config = dict(
    n_layer=8,
    d_model=160,
    n_head=2,
    n_kv_head=1,
    head_dim=64,
    d_mlp=640,
    vocab_size=16384,
    activation='swiglu',
    norm='rmsnorm',
    norm_place='pre',
    norm_eps=1e-05,
    positions='rope',
    rope_base=10000.0,
    rope_fraction=1.0,
    qk_norm=True,
    attn_scale=0.125,
    bias='none',
    tie_embeddings=False,
    parallel_block=False,
    init='normal',
    init_std_qkv=0.0381,
    init_std_o=0.0107,
    init_std_up=0.0381,
    init_std_down=0.00477,
    optimizer='muon_variant',
    lr=0.0161,
    lr_mult_o=0.815,
    beta1=0.9,
    lr_head=0.00788,
    grad_clip=0.5,
    warmup_steps=0,
    schedule='wsd',
    decay_fraction=0.75,
    decay_shape='square',
    final_lr_fraction=0.02,
    batch_tokens=[16384, 32768, 49152],
    seq_len=512,
    doc_mask=True,
    train_tokens=161800000,
    steps=4955,
    dataset='wikipedia_en',
)
Each number is 500 + 40 x the weight over its row's rms, rounded and kept within 0 to 999. Layers, rows and columns count from 0. Numbers have three digits each. The size before them is the row's rms in percent of the matrix's.

# layer 3 MLP down, 160x640, rms 0.0495, rows 0-159, columns 240-319
090:500522481457430511481419511508557524499468498474429553524520501476530497473482487484495504516463433537504500520485518519483496481538513552441488541475478457529445474492478539524497499509490476478493524476535529480473584554511479466457489550
105:562507511480504516510516569519487516457508464498483554460527464531460470484542533483587476490543560551588465491509477499491509544554521502547471441483480461524428509484457560539495523573568598553499490479501472502543475467497524481526473365
090:536488482505429485500560463470506512502522469449484464477539456473468483526506538443480420528520495484501509502485518515485495445499513466507439498490509484505501561582463532544548539555467562455550516507529516546517526478486564485538567489
094:549513466522515459508480568585448527490506503559558493523506560524475520542559519566509571617522493529501488496421561559510528523533506482518547449506438464448533529504423480475504475529486563517509522522571560468495447559450596472471527542
099:438497439543529483546485585525396487574473514544564511483526493530478481481510541525512498539493498527522479517461454511554475473497457510528461503523515494516449570478519521499478510443491510490469539538502487458458465489480559497458527490
112:423534528552512621513504523479490468538443492495419492414501519482466530549485456468503516545533586480471489480517456448530512440509507569473506480488467532545457533428438459550444564472449473527511536554527542460530453455532553521560495536
099:423443541453456520565463551516470510589528474492507505518525544476460468548551525514543453508459483522504542530534462536552507474518525578501504482529536589470478522496488514505530528493479481512484530469446471421479440424561481495484473553
108:489566534536513499555609410498583510451510461540441524472455525561469479476472528479391531522569570495522492512494496431547541472522548449441471525559521511400489443474477439530473474529485522495494482503484509470489516473511524523391516489
097:441530499498385536528563483603519531552524471495492551564492519519535437565509515537434545516490462549496475496445554566500499495492511489563547448544493580520550562478557503486513481561495526501523529509510487447483542412575514435558484469
099:456483511524567481511552508503572475509493489458521475534528493511547487573500476536541482513452524529491498515541523460486455457492535395513479464559524494512473452511506476451466482486475488478434519473536545455479479497477442499473558474
112:469472432443482571546561455497473488514472543504535411470477538529496442502486562493417462543478556480487532517506510485500496524523482454478548478504464485499510427497494469543542494506555492524550588476575504571548513496449466506535501478
101:536463481498497480589484505585558522470401484491566496437481490500542546531460545452542577415455559523499598474504465504521516523470580521624480485444435530492501417484571581524561472509498504510572551558467505481550535469573497521573468496
090:559484496436491515541419506463514544547543495520418522517526541480473525542507484497500492537530508488481499538514461488503528447437467462561500572470455452495474498513444506489438454499486497488496484554459519422512572444398522471415520553
094:422509467554463473429447438469545479407488484579463534498476495553470459603493500487427535442555525559530490501514457495557495488466538551503506544524515553462451503518508490554442503546415523515451505518493581427461568480543518481480454561
101:490552459484484497555496497466476487462505540460508557447512536537555502463408491537496482538489460441478493464492515606433497496517428480577431462536481528625537559500501513493464485536593487535463512537547509477479481470519482516466504610
100:512452489535513524437527522520470548494562512514494432499499532535513540497450540479422577437477478569561450531446500531503560483459493441515448490501515483497468527559634483510442481493503498536518466511502450482513508493553517539498474532
094:480489440481528452454493492577528490543448480466518494521515504515498481551509524474542577496459493517520445523529506474486482528496505494526467540500502523522475534545542434558404507515503476509468502531541492473510548483527447416470510566
107:481475429473601478513594549544473505505566517505506483514515447518524499483441461525500496543516503479528500539542469494479513469458478396468501477475493585560465571450481526444539493532530499438504517530481499546467416567427471492406486535
100:497465506451544403506446490462529503434482499531600548537549499511527441473522533517541535482419527551467495494488512505483558463560494477468485517579462471505485479507465533491507463483401509532476453495444483422486481464523546531511479485
098:460473535555504473539508616514549515424564522572474536426485444557502471447580554477520495460534520582529584505457463439493562464508472505512519499480519471537478517469480551552513443479544474506529490475503509496532557508534508594500496513
098:431511524526466455492509504539493510470505482571509483497512516480552442529445528557504512546530523512525574533487415487480489530502460485536510443505496487513500457429523498505462495531453573481543487513522481520528507495521474538536482558
095:479525483460493500487519485464497511408460498546568508487480449465509514426492484508576525516471553420536459486502533466398518582444506474523512505553490527550499499494497469457559481476468492538493484472459492546522498479495478473501471457
106:578425454522521457477433511537549524508525466484502486510561524449488563488589566493543510408475507508492469498462529546535541465518431468481512508481550500480438573518565529527535534599515517433481468569522452474525556610429492551471514598
093:449490498509479475527461458398527506509490513495506531491504547595514473474485605456499510502453528473542462521520478486458595495483493486484437474478536474546468475512505514507525480476525449574447517552502518442542483507540484509486501478
097:537477461487510462471512488495501494499515485532494452527435447498481528602546509510552451460520528492555464433411506478537513502493481511578531464463467501526530473490472577423469535464499519494544493466440544487508537438507556470497426514
092:469559456456506530500504540404508554463529518472446585440511487502462519534567525479593545489492536523472498543480447556483613564461473511443507445556454488483466487527480453496542554532468531473426530639456492497485484532524436492508544489
101:567516527516521494486476528483410494475546484512556528591525489444511514513552603504469489515511486477541512481535554412571562434508498464483508579504532438519509491484493559474568519519431538574497477575533510509434563487475516443505427496
098:490542488561484523550557500439506490513472487520478571524459531564502483496473543481486543511453539554466513489494460498443454485482550520583456441496470470483510477489518529440501557469557534507484494518469514480563452496546480500538475505
100:495455542477530606584480619516532481521504519504537501443478538518536464522478515530547511460460476505450475431543483497516435522482521535465442522505546568518486529472573541477462542450472510475454513426480449556484505489540411476488502437
095:508490471517474480528481547545517525520500458547539511456491513573475514598509522537535472588510514490565453488487468478523504499529564469542509567486461407536450524498358461549549500439450467525507522520511570536481506553477504559536512531
100:491452523480505553473453579502537516516456515532506566466496468493451500531537484488449490499522525531564513546559466373558518480557520473495523524413559555457482534436522549539435540513537521469555493526544534527487484435523497546487451539
096:514477522540506401505541511581516481433518510448390516465520518454470463528523564531394523456495485466563512490525533535463492515490504521480513479519487512452475472549495486399494515565480496480520467506503453538495420521460427504530549512
101:403500546537540512532450459413528481494502519496519484511538521501491531460532517602492553513435504520473591505475501508506511475495460537535486467448471509501575472415482441457498547469507504525490495556447506507487456449477473523530480487
099:543524560503486451487458489454459483447530508508520543513443399477449455509490504515425524502509575529505535466495508490516503526500596482484475511494531436468469472490544559447512447444515444561457458560463536504533527501472489505567472439
087:484447507545480508520462515483489474494448464391474444509481516438473507543497530481461527484493532526466546531483516487482462483501547488549471564520532522574507423487512513487441494455459455488486514526469554495520472519472507507462480577
101:459524539492530471503525508460472473534533519518559477358431492523506542518489510558511504442434530634414486522549569515466510578511561409528504519466482484482473472568541484500452536548524497438532528442517559510528473509498520580487603390
094:492464484519447560504387564503463503528452509545499512471503541521476588522503530443592553457502475574508483479543459455518494483494453470437448520565465509420580504488552506446553534523413472569530489482498465548518542456528500453509540557
104:498478507455469528511415522510521501464450547549495480516505503486424501484559490623506482445506448495588511527482471566472500481450420536515535581549521438549522464549512475516461528514506491553595551479535460385481420521503517554496497531
096:501555525493556474573526486500517482532451543508489474492449428500484523490492536517577526536463489536519575466499459511488514531514475466507524483514485460492453523454589437541496516469511537560495548482511452495506538520516435523432513440
101:512541518473478469392537529476539483525524493588456518511494572510524522480485526561507516447559530548511518521507446493505580524518507471554464510568537468490579552540417456518483591547481492542547496499536461526572482386546501433581479563
096:500464498514521469581568422490517514482501495407486528506508465518463497509503488464452565453503463535486504510521382465493495513542490573500473515508453463430479509518575448511518577536506514469563528472467451549445508498501454520525443459
097:559515499483454541605488449489512517501462460481502449485524501531501541465457500628556542535517534467450529535523439459552490549461532496561488523489459585463522492454516435480495504546497492536561524503579534475538469448490483467522523511
102:599528556476510529555574498527451514410557517507530464533412470502528493468486545533553555474521469490525497499574412467473503537468476478507505462483519490445525498535526453425475560522518414602522474462494407516471520540452423493475499408
093:521488444550551418560572494435437491552532509536470429538515535532505540474590500437484498464519497533485479523473475506553509532553484522460463530532485536425538491532551492491492479480466480462519470497493489553459576474429459533408487511
099:490497448452548519509479535520435481526525461487533494550557463503487446546502550551553499544511434575565484520526517473514422520561465412514469425509492522513438525483468581437484477470508427431475507544523557506474486510439526494418468509
106:441527531493462531521448494517523472461496517488553533538450451487493498557587479524511557546441484517508482483543542531497403466510528538498584486526528451484553450488478506426446611518461544512498513458489503484503463427408500422512528470
101:522475514529559467483568548549460507491519478486467506430462448462466520500471472543405454435520484463486515459569530537469485453508495506472535500479496505490517532494537430564535516515424410553572549498459555492494407581430522526467553511
103:476514485465458544480582441415448523438518525523487479478525512536475489461353523472472474488502526440493531485485415489496515508533473455522527493524437553501446512505470451569481391521523529482520458538539466461541574482557491520507484476
092:477452521576537402476498513505500460444498527518428435571504518581501489541462448483482447434558473439468435503519455532467517464520467554551507462495508487611485593556491478432439484492499499531522496533539534506517460482508515525449465488
103:552544523524521475545513459483443552488397497474416459504476444504505523456513437478556496519478453458538551491518535532471507518490557530478492463439558502502436488567565500497502536526503410494508483545530477499490516537508513527429443364
096:604452538504508591516557509520551469496452495494456533529530509444499428416465547478585503496454499381550519474522458450514508450518541577517488477480430518523460512515473535493560522476517467543480504530514543448493523535506505504563501550
096:459436507480434580432515514498495504571430485564549494485497517457490497548477475381524405566513494505536497536537558499529473476507476492476546512511469525476539537499443492548544505542518456537516530518405427418557524513532574490543425473
100:576478543452553496496494594517567521484486553479516598568490470495425606443447479556538464526547519438433443518476595454499537500478497504445514587538459477446448494522478456530418469474500581491405503523485498474480475483460487495460487462
093:505442582458619515541541527501496519544474505537459502501476482477443482509549476504485545448515457548484515514517565449433500477468524547456546491424503618520478494491460518558457552491459513506417519475516527547552518499455451501472414496
096:425479433481570575520493552542478514477440473538485461532486512553452491450500464490559451482505511561507443518507529471495495527538487472577485480444498531557510480491502509430497435541557504469452515475530534520534487429446535499540464556
101:415494407470523616422509473508577523486456489459473487556465454512521541502458383562452449499460518547474591508430485472531539517507506529550526431535509501507500474504519559491542600576559493508531481563516568486502430406500486529485501478
105:468524510447503432543479558455460474562450537471523483448503465528493532534442514524492515544478583503519522458529454491508480529575533498510485578506573485519524533524526435460502521509525574520469487527507459482480446544472487606515564460
099:497419574515594543481568564557449480507531495533483425499500481491491537515565591557486557509516442503529491584475485490455456532539534482500532518492491517412560514503549463570502492436515553501538470472546479458499483515480513496475526467
110:438507536513514545480562543525482491548489486527520549494456486481454486515500525472587457476489461442467475534462529446495556508442457499492444501494506509496462505607507567477482579527447447539515500456498524459534536522526504543502533445
103:495510446532452528465530415562497480516496464512570488496506460515464497511517525482458563383502580548531530481540486517503508593475481501445511459474547495523532499483482498470496538496522538510494493536477483534462410543496408521546584505
106:414526610498523427554491502476489488508508500513512541508563431487489496507564527461468514476538538503490464503494465516512505509480463524435389478506469475513462519466551467506460501477524516421476456469518485516483526435421532443392500455
096:585551518527479564520487459390510490575483503442433491469486463493489485458556469499518562517447524448474491487503473514538477460585525468478455435477517511543479522490482500460509498427561480472533499450545464504476482497520483627510544444
093:530491469520523538494470442439475530455489495518544391501472573488498522551601551485570493549507415545521571490526483502492547566557464488527490540502552526494502421487510493554487539473525454478516481469463508508601488511485459495460535480
100:493438541507532434536451494443513497465503526510467474480411490456546488444491470453489469586532519473405554494486534500462501484474523490540480475446437445519448532485392522600418558480546483505509511502490473496496445500546463518449469449
092:480462549469472524543537526529492503495557508511509414506460514463462441489534457571490502444402459472448482514449545434525448480459529487443442495515492525554474532487506574498533530475449479513544513510529501531468445516499446519470502540
104:476483511553448492513557537472505510510510517527426408504484511527467463526452590522433473416495482587427518517506587557465422523524494490426475499464509515458511538495577512431560498473424504517509514529452550553497548453496479520532519529
100:526511533469536578531508526497477542431486527544504482514500572520440556477449501516474517513529483518433482472472452521440491531557534524502521486509513548461516433544541509568489482492639503527506529469538528478517562450591496478518497532
093:466496453480450469475491461506505497487541509436538504518532521445456495465479568456524480557532480535562471561472523497575471558469494472570600557540473474502458468576603506534479508517438464429548551550531479539435539436510490577500522565
104:462454496503443436520556569515486491481495518495425524416469491491476444443443525550483448432423522568547498513491498510490524530475541515539469522507448502462530441494564551456524432487496429509479489457502501494513458479534496495515523452
097:449479523523551433488446559518517459531498498523469456445507538481535520468488433472421471511516518501502524490540501503477489486533465392456498510533533466513421451471502462481498451460462497475486478464471439497487415479522481535476486532
097:525517477470495530518464507502484537538507491471495455537445509537508481537498498475530541472564507437500524488497529535503550469525494518452539485552485423471514453534548542485503559513472416508483520519523487508498537467476465489451514502
102:548510476507472488557498468557464465497471472510558538480496519512489478563416569478572489531473461485506513504499470563471499548476501536537577427532546489490486444451401435502478480459489474457508453506530487514543503520475444436499443550
093:468512520550479490516544399435471512431468504528475449558495500461517488529474525456488472531506460449439509513446572523475467485502493514495471545556484476598533470478530527526480525440474488502477483555520514517513481506501472502523481592
092:472469584516492461578467446505508494498452458497462543516515484455493391468532495560493532461526560524527500547517465473495480521504500515527489465522521488450525556488459376466482551451481419460528514536552501480501475549490465492515568562
107:518542454459437509478430510438517525472544528528443442554544474504431507569526469514557529481554471397553495506515474496517533416457485550549503519497524462459528440421499459485507425484529483584520514574435485476521536454475490473531485594
092:563478476510578503496583509479534501489491492464519489479492501487483496445597561544388535442535491612472500546508490493475428499491476485484507485478473494517403450516515542514519506542520526460477510493518491480579472569493524552436466477
105:513510470504570545475456493466547511494500456527467519495490553479455464558445518503498562470529517464561487494562466544485494457481457499516508469512443448523476493513483457541518459461487456438515508400510516487495508621522509546451483476
103:484535564515514422481434433432483502458536499556527500480520445495482508472562510498503533441458552484497478494521494515521550449563515539506527530483555467519544547439494506486501611547560499491508493472430517518457432494471592557508541407
101:473519522561512508504500496538528485522472492578563561549461481456490483445494483466461493569551447421478509477443508566484496560487486525432471469532518484479494419487511480574526455530506565579527555473475506479606537578515472438529511514
101:571530485560479537453474477453573535474499451525476454424456513542510490488463499474538532464510487404526438498508417518523492541412536452497533501519547441491507492498493468559437480413568511499506468452433489489482508518475435519556572491
098:471480566551497482519519517475540456491510507513476495539443524571547494506527526505455567501472511567515470533507463541506471416550532534507467529508499514420598532534570505502486507555477480550509494535555526487470569398552488483611588434
095:471524497522544540469476459495514530567488501504509561430529473486530493499504505468522527497434569428514531512585480599480551444524529468513540563539481441512504394460440460623520526530567438514489475496494530480436440512500446502457487467
089:518505509455443541471578534527555502581546501530424521512477477519502555539412504473510447515481456506576504525556544491493527477450502439464584503498522539455513520479530529440461524560572588491468500564496546487554473454489510559504507555
109:533536454475440477546510594485540461509457498559533507561449475460472512545513480487529470451570452421478483498520609545508451496488525544491520586509545526497473542586550432488543499533449450572542576512466437566453491552511522508501572564
103:606544491504626419495422474372461490484568471511589495537492556534461461426542526587565512463454448570469557503486491453475472541455452500483472486473464524470483446536523580513448523456514462423494416494567500519478463485479474482452527523
096:565441492460453490435469461443606480496449469469479552515556485540525557503433520432496481441549519488485475563443480502490510481517524522581470467547506508489487442495513563448582515456501446405448476539503531551438523469544558512531477541
099:492550525420364522437458481497579466547542505507466537542507525461456502562425466477511472512448483446529536467549491481493493420508462542387546437503490472529442399436412614543454553535496555544426488523483562529493517486495476458470508475
096:516513437496572505548478505531494488507501504496496515453491478453462523582537488554481515518492532488579493546505441483503495496517566546436531544471478506490560530547514479534510477492463504523496536542531523500500420503522602513399532535
094:471512564494491484391466444415455506492534505514533509532480528580482439466485464414512522511509481540494512511518519464415496599549579464459475477487506455490506520548480544425431525532468564487475501468488499535500495486468385530519489395
103:546507556516519414575546481512487496520483505521453477486497508608503565483560522451527469472418522594481436496492565528556523431531474470511505441493488442482478552560416507477512535478463461542554473445547477504471524540467582560491500536
102:516529512490391485517422534549472503573465496537426513510489525463500496553463437427501442501503471563556485492466535495453454543509487508543541489488516542438557536547507529458509513485523512503586501516528472447480542349474454519562509494
105:508421528453507524525516523570436496519464493397512454504529458446538507566534530540432515532542500530455516506509437495558499513525544554463539541485471412571434487511530570471455532508471531516538500509478551440540544431470568473432527479
097:486518515562499532528440456444401449531509491487574443529527473560492537542551503444507517482498483558483479474479508462474510517530498506510470441502555446490557530482462556532489504500569508516475551580471518541463434476438472486532515543
105:540436465539571586451585529516566506461518460520553464525471499545448456504479517463467473517540507567427517480517508474489497511526492467528481471451475505535456511475461515515521544478443501434480511463555504491501467539444448548381529524
101:463509523473478564500508532574511514450448458449531474498435480485497518538483457490536433498504508546472489502503485491532575440532513506490407558517486516483509567538615515464483498509572589405517535472442526504520531451543535488471478509
100:532563507486422513496535439483545526516585481519531481522548538490494525538484544501450438490466517479471530468489492467440527477514472444404512462477511516419502479485525471466480478544510555490504479491467505496547550503482478495467535483
092:508471506627485455564483462390453515454416503491551454461459432406458554490496520485406498468531559477503506503527468516475548426497499447478491481494484520462584528432409526535466463463475524569450495527501522407441467532526527510482448458
100:432428526520506498568478577433535511506492506456497549382541482452513458477530491528540508527537551437533528496590489515530430518496423443501458537481493440489540414449487514487521515485459469481480447550527421505555427491514487562490522522
098:503458465503500501466426428524453493505492460481497457513493520544492551456465542497567475509393505522477547514526582500425509472540443542474489490440507521439443515406454516529538430501441488534495550434509545464537460436510546467478510485
095:485517544556539549547542482454468496472509450462473508468407508512464507514434447512446527575419530520585392508539438456451581522517537489490471493477499478487516515501380476527504483540514430527496488525586437554477541406444519500595414490
103:502475500584446513526516549496549520519514487565508511537620470485474490476534501502545456466494460543503455497595523541468525485523521388479534588469515508477543506435457511413447555459518482551543487455511478534499403469456507474483520543
097:511491482473456519489540496519569537503440469471472476543488502448492478560569446492492470460519501386466507453538493531579537441462514463514516579512511525510519524471469473462548531480475507422485487517482517548444516553456465535507503510
093:494565514630526457494500532389484490458477463439493452501479547500460518472426471563500537441572518576490503487522580494471530467505531492538485518516475439546524447418461499457468458533467491495554523548479468543509513474480565579563448515
095:548516476510463422439503418545585457510525535456434406526563499468463551482477376442593480530490513399534520527493558488533507489522536479492553482477513491569438492538474491455452522492523518557472399517520489464502451485560501464489418537
101:487516433544524606479440578441492497564516466471490443472471495503445525492453556452578474472481432492512529513514507440561491524549484469486500462483548538544568470425578538535568492458531563475526507483453566523441538524553430497534499486
097:525498516553531542502439430544543484521546537535520521496520497530504541436514479468449409491458419500539519572500494534534394519565474451532511515457535464532434448531579572485492440466570491417488500547500586500522518493559397529530509533
103:456485470432531489505527505540598481545517489506448475526435492532485512404520526541584431428464483523446479513462480515482494480477490462538505501530507487450424514530544569538479536464534474460500502453529506456579510430468538532445470477
095:494529518459551482515555490553567478513492549492469494494455499545455453445510455411475566480473488472560491492510511510538533471453528483476512452494489481532478539494432468478486518516494493526464486364415535574542481511529454491502520501
098:428458535478522530569535506440472483493492517471481534513505503552479505482429505489506444386513456545564553521490447457530533468495480436509467510506540550494428457458494464507465444392481453466504457482426527532525533493513529482447484520
098:468529466560453488533459577527536518513517482489468537523547473467457450520490498484468486391481494537465481483549432448503542455537511489511436577537525512486483553437446498459536511548520579446488453415498474525485467502542542500510590629
106:541565477487555548447421473490516491469464472500474437471529496511488487459501447520575592469527487435480569488500445541569484462518471571490555521521549553503508556548444546511462510526496507536427475507470488446511463492462433450542492518
099:495506485453486508511568553534596478518480497478421544445459554485449489553549513470403542461558526512522497535503515575498521442485525576486508475499523511418508511514578402495470540526501476493465500510524539603497520482441523583433514519
095:515483548428446456539466492505495574476556483528524461544484550548511468491527546489538503506483534489484550468461545580470513594503516465525494491494451491426488471520552495612597504476469501422470495544512540556485533456579513514533500471
102:513547580542534535512527566449527514502442526534500534526454580444447471548465412470483527468550483503481506499540549448510579499520472546467536426494475429447502550501492456526498462494424496551455476554502439496432486467581464474502524617
091:503480483570547488520544540491503489487457494399508523458472526501451510475502503511501539515453480548514466525533488521480533398503432434500444538505500547488513530559550545473496509521492539460484450552535559487508499431516544520536470508
097:482482541487442530444513471506434514399510536475455455507507503553519449495417556588470512540512508511540545513537505516524536561471487481494489486510436517446527475406456433547495513519565521534469494499522545449516511516474477479527510537
099:446520507462431517581532585535499526471482488446502508547515523470462531516560492627574437479509531569494512518445451506456485519514499609492524604471487534416524411599513502515485560533470535485572452516490545512532481460486595437547464442
092:563472530535510465472494499505470482525461521457551557512497470520472515498529446544522456569554561626557461476501513494522526460537491579463515472518525465426523571549512528497442581536537527427534507520549409530473428431530569479587438532
103:528518461516511462547485432484506476509507504474482524417523556496550536525440573530472478499513475495513446518472510530465522533455473493563438553515468424522478527445529570518572482571436490484467507551488493463469520542526529543543507514
101:382538480531478502534479477514465521542441508493486477494465559523495523498498512516502442489534450549488514515562496480497501484507541479492393449443497531499523471492604469498509462486477482520502518460475502496503499532543582524472509618
098:509468494551501418521491499476465499482569525570520493538490480450446435466514518572458453471547480562545443552518502477534456500505528480519530580488536464452469512531496500466502499504564513485501482540583484461535383500390592501426475513
097:494498470553472426549536481480432495481535486461502452479427537488457470509535513471505525480496521483516511498490488564481586548489507470467439497550516553507605546536470511469527451452428474478516465547508418475527509536515500469525470502
092:475568536444521469521507477522471492591560529489523457472553509526521482471526438431493488437464485501467490441471563506491483573494517485502439391507515553539432558553454499521535537525476494483445488544545497472501506517504549493439543597
096:631521489486521537448508463613492516462490529562480426542546457524540520459540476446473543486488511450526501533464491426555544531536459480543463493475521507536476517517445514450533444529452474503444531472519531518455558505533504429481449502
097:411484496463516501509465541515540455537419515509531508472481536544492470583483484566400505550499468466485500538535579492542493501558488491488504510476478476471556486521587426517497492498523583486523536564536540498515483573469462514577560465
104:400565478398438554419481501556472462545482499516541531605524511491529497501541549487416480531491475559465502458484544487449530467452505601457448475477528554515500491510531525485459501491435553526495501417554478465501498428449493435486545588
095:555467515455551470490518468544504493476446495486487495495467472465498511569503489502541463472472464459503457468478532583479589561490489600514403546504492516541503560470480530506484556475504486473477484433501460507493457489482490453453475566
101:476519524540501485542480554492433517566502503469545523479519499520564502481466508557520552454525452519492514456513469510490501443492441449605464517487507495478531464491523543467519505491534527494456464477471557514507515513482505517463529551
099:548532449475537519499464524527488479514489510565477513564515519598502446516494464547477433462460452395534464517502533497521541510533481500502471468546495529528511471499593511472503529501560519462502506567473553541540459497453467476482555520
084:481603534539536606571471463506467494532523519446495501474459472493545446561529485483540456537559494491491471481466500498502471538529535535532454489472505497449459487506513479529510496497487459513528523468508454519461588400578517512474498473
101:431531469569586438466434492479491483514412499492505468519510450515496495527573509465478495552535509535493584485481464553514542529493469494428518492512540456525499522472490612457516506469472480561506479477542476505474453463502535566472499524
095:545494601504490420478505462460514542449494472502508532463489540527486505476500437496509531491503476468507515487483449470503499546501587511511484517479461537490459506477463492583539599477630475401516507456459505483475449588524440469439515458
092:538439570535497469480389544505435531532523495533460555510472471512521456506499427413422478428527451435486505493437445520508532500510504485453495517457540509497531529510479512500487364471551486577578469499456519495445423501569493510514531614
092:466579475482510528548584547502441527487531495469528573524476443506467531508526560431548496498506495513486500500514570464519556530564524549549478534509476507525461533444476428510496477543457524509469495516476497515530558514508520503460492517
095:385494475515406514484473530550452519474592501522485517525556477506532440523540544546534499479477532504533496481494498549529472474533499506529546491488539528530537503452436461582473533509518595457467508507469533449469494426554477504563429503
095:482548480476483541551513473510446521531404525462538483524486509478491482480473504484494494545481508506546555491513498537629472487512503502515486500519516436499494426519464497553547499517535532465525522510531513462504429492600535504536588511
098:505549480612522485488474503454496494506483516455498489536508636531515531434475517486461507436483439498440534515452510592517471462556518527546509506487489499500533478533561464522602412545482505486447531532559490490503545595445530509504485499
093:541473496496460385476476528515530515571460518443425535432473537448562488522595516467568506469476493515616443443525430547556540442516482548590495503489555550431520500516486573406591568575478598504495495482527520473503446489476530485504471482
105:430496455499515453471458552432457516439496528467460474543492481559487475524556523484579545645558504482464514532462465540508585463532454544521535539456518525507484453540397457591540432552440552483558491502460531558559495476548459408501512502
100:468472489451464503552491442457566483544429555487448485486502496496514474498509615581536473511507421542514526484488460546494457483517492474555517523434519475509547426517520467525604527494463516455504462510537486489475510530585525552547460494
121:452585514451531528511453584500502457553496512508514409530510531515440480484512453481519446559527468490544519553525507467532434411513473495495485505505444519489537513469522456503438481421477510576512487485505521536492441451441483468523527528
101:496470566551554402464545525566538473518581527506446458505514476480504526517616578482504528474538497515505503499479534572527472489495452497513509494481479523469547524508470479484502514573520474576519516513497503552433519542497524485455508523
097:401462471411503606531541508550504485445628485542515463567511459534499510523555541549500511492565468482474474497485545488484499514508440476521500523506558508523463483548534513491496489560504545485494457527509503410453551476533572462543451569
092:460545458478429394530484567495492521520521467600463537583548518530552555465464536502491494439510455495506468482468544532453489482476519548469438443522494551567448532422551523549500499438518476491481470521547478472613519496506446506467539439
095:547554550540495502551566517522427520516470470496559498507466520486507512489487470459494565478516496521489477470523523546475459490490556516526494521505462436485502507481374427527464419560526428555539528495497430501483559458507517538550588469
136:509537477496476403443467466519556545472485564437500511498493451459444502525513476554460508545479547530492563440499543517518453423491537444552515564483526472481427506498477490506544549498524513541453467530479461505558547447430532510493427456
099:533496482542526438520499535454419480500433483511471536476532533480506548515534520474493458483515540524526457496564496487596445497525440490439524513493530518526514510515491571611536455502550557505504510519530494495498503576404509531474490482
100:579474510452477450517477532502501502585504470493480501472529517495542500498520474532443527447493465554453449499509567465446525485452488533548456531495496461476489490433610496473500604499509511559432494544488432517542518528504529507507492443
101:449535571451537508569530545506440517516437501538483515521485408534497489523573461506603518465501474543480543528526496538534581454449492451508444500535486549545517530503528398444460535470426507440476455514478464473538544440534479497508470554
101:422467509424534417524505517524498461509532468504460515469518502505516466507447508597448385471488562533461467496511519564464532484537532482562499556497548479514491537508496606569570512489480505470476486490542528515502496527411469474509510428
097:527534441557466572514523386489502487500457517479528452492498531441489516480478499533529528412533497526401497516510478588471511522465482548569511497498452511561494503494521487506489515464511441471470479551442499548477508494471517580525465448
099:478486497466530560540445482599478472482475525537517474501436541473452520475435484497495500468586446507510475541548446513476440510538624511461481485549505426570469463542431587535511452504540472487527478430522608563457477512553441505531520419
098:526477521497532449471502467553544478493555515468474518499533539492507556557470446517490537546543485488500511515461540506446540457498464486517452457473469519550447470574575487452513582491504546536512455454606535456508485506541482446496462545
105:475493436570486517534409481443464486552455496526525486423537515516543468483517537523535508423501518535548469510535387499562472523522430558512514484517496494553500492427495528571567513453559455532441505488512530526483539463501438482477467574
108:516539568474455502532450525454569477494455489460480524397497472433521536504475448500484492446469530583537520471498500483467520453518488496569491540465505445458478440525380497526621519529444552497469528494504511518449499490406525476484453492
169:489445491489496486560486484504474463485522496487504405405477557510510497513560481568492524522462574353491513510475390510481521507495541522412529427485482446515446473471539440526476509518508427515517516469516510464507458542480589547428521533
094:539438526485507538540581554555476513489477522491442486456479457467484496470463488528574494456519497502607557538499466497464523454444461535493467533503471523459526444461425467540468526536460507461439501464477469519514461564551578600501468591
110:429501531465356479473466602477495494486460475489515525507550472592575449490435452559584511510488451481488483512526490520521462456541499517472458504560526498527529499507493486543538491461505477459479496517461456475456436507550432551487504490
097:485514530536346577509549545469443492500480497390481445554546470468448492449403496514472444433549484504467558471494486466516479523451537583520508522542501457578483463499405490513515507551523532554482475526524503479505522417595510575541489508
136:548538506480538463455442456573520490485519572491484530571472454460491477531539565519425517483541449527441456539489502519487459478496461474556502504433498529479541467556572501422537510503513512492515489516511477489462549497496493521491511447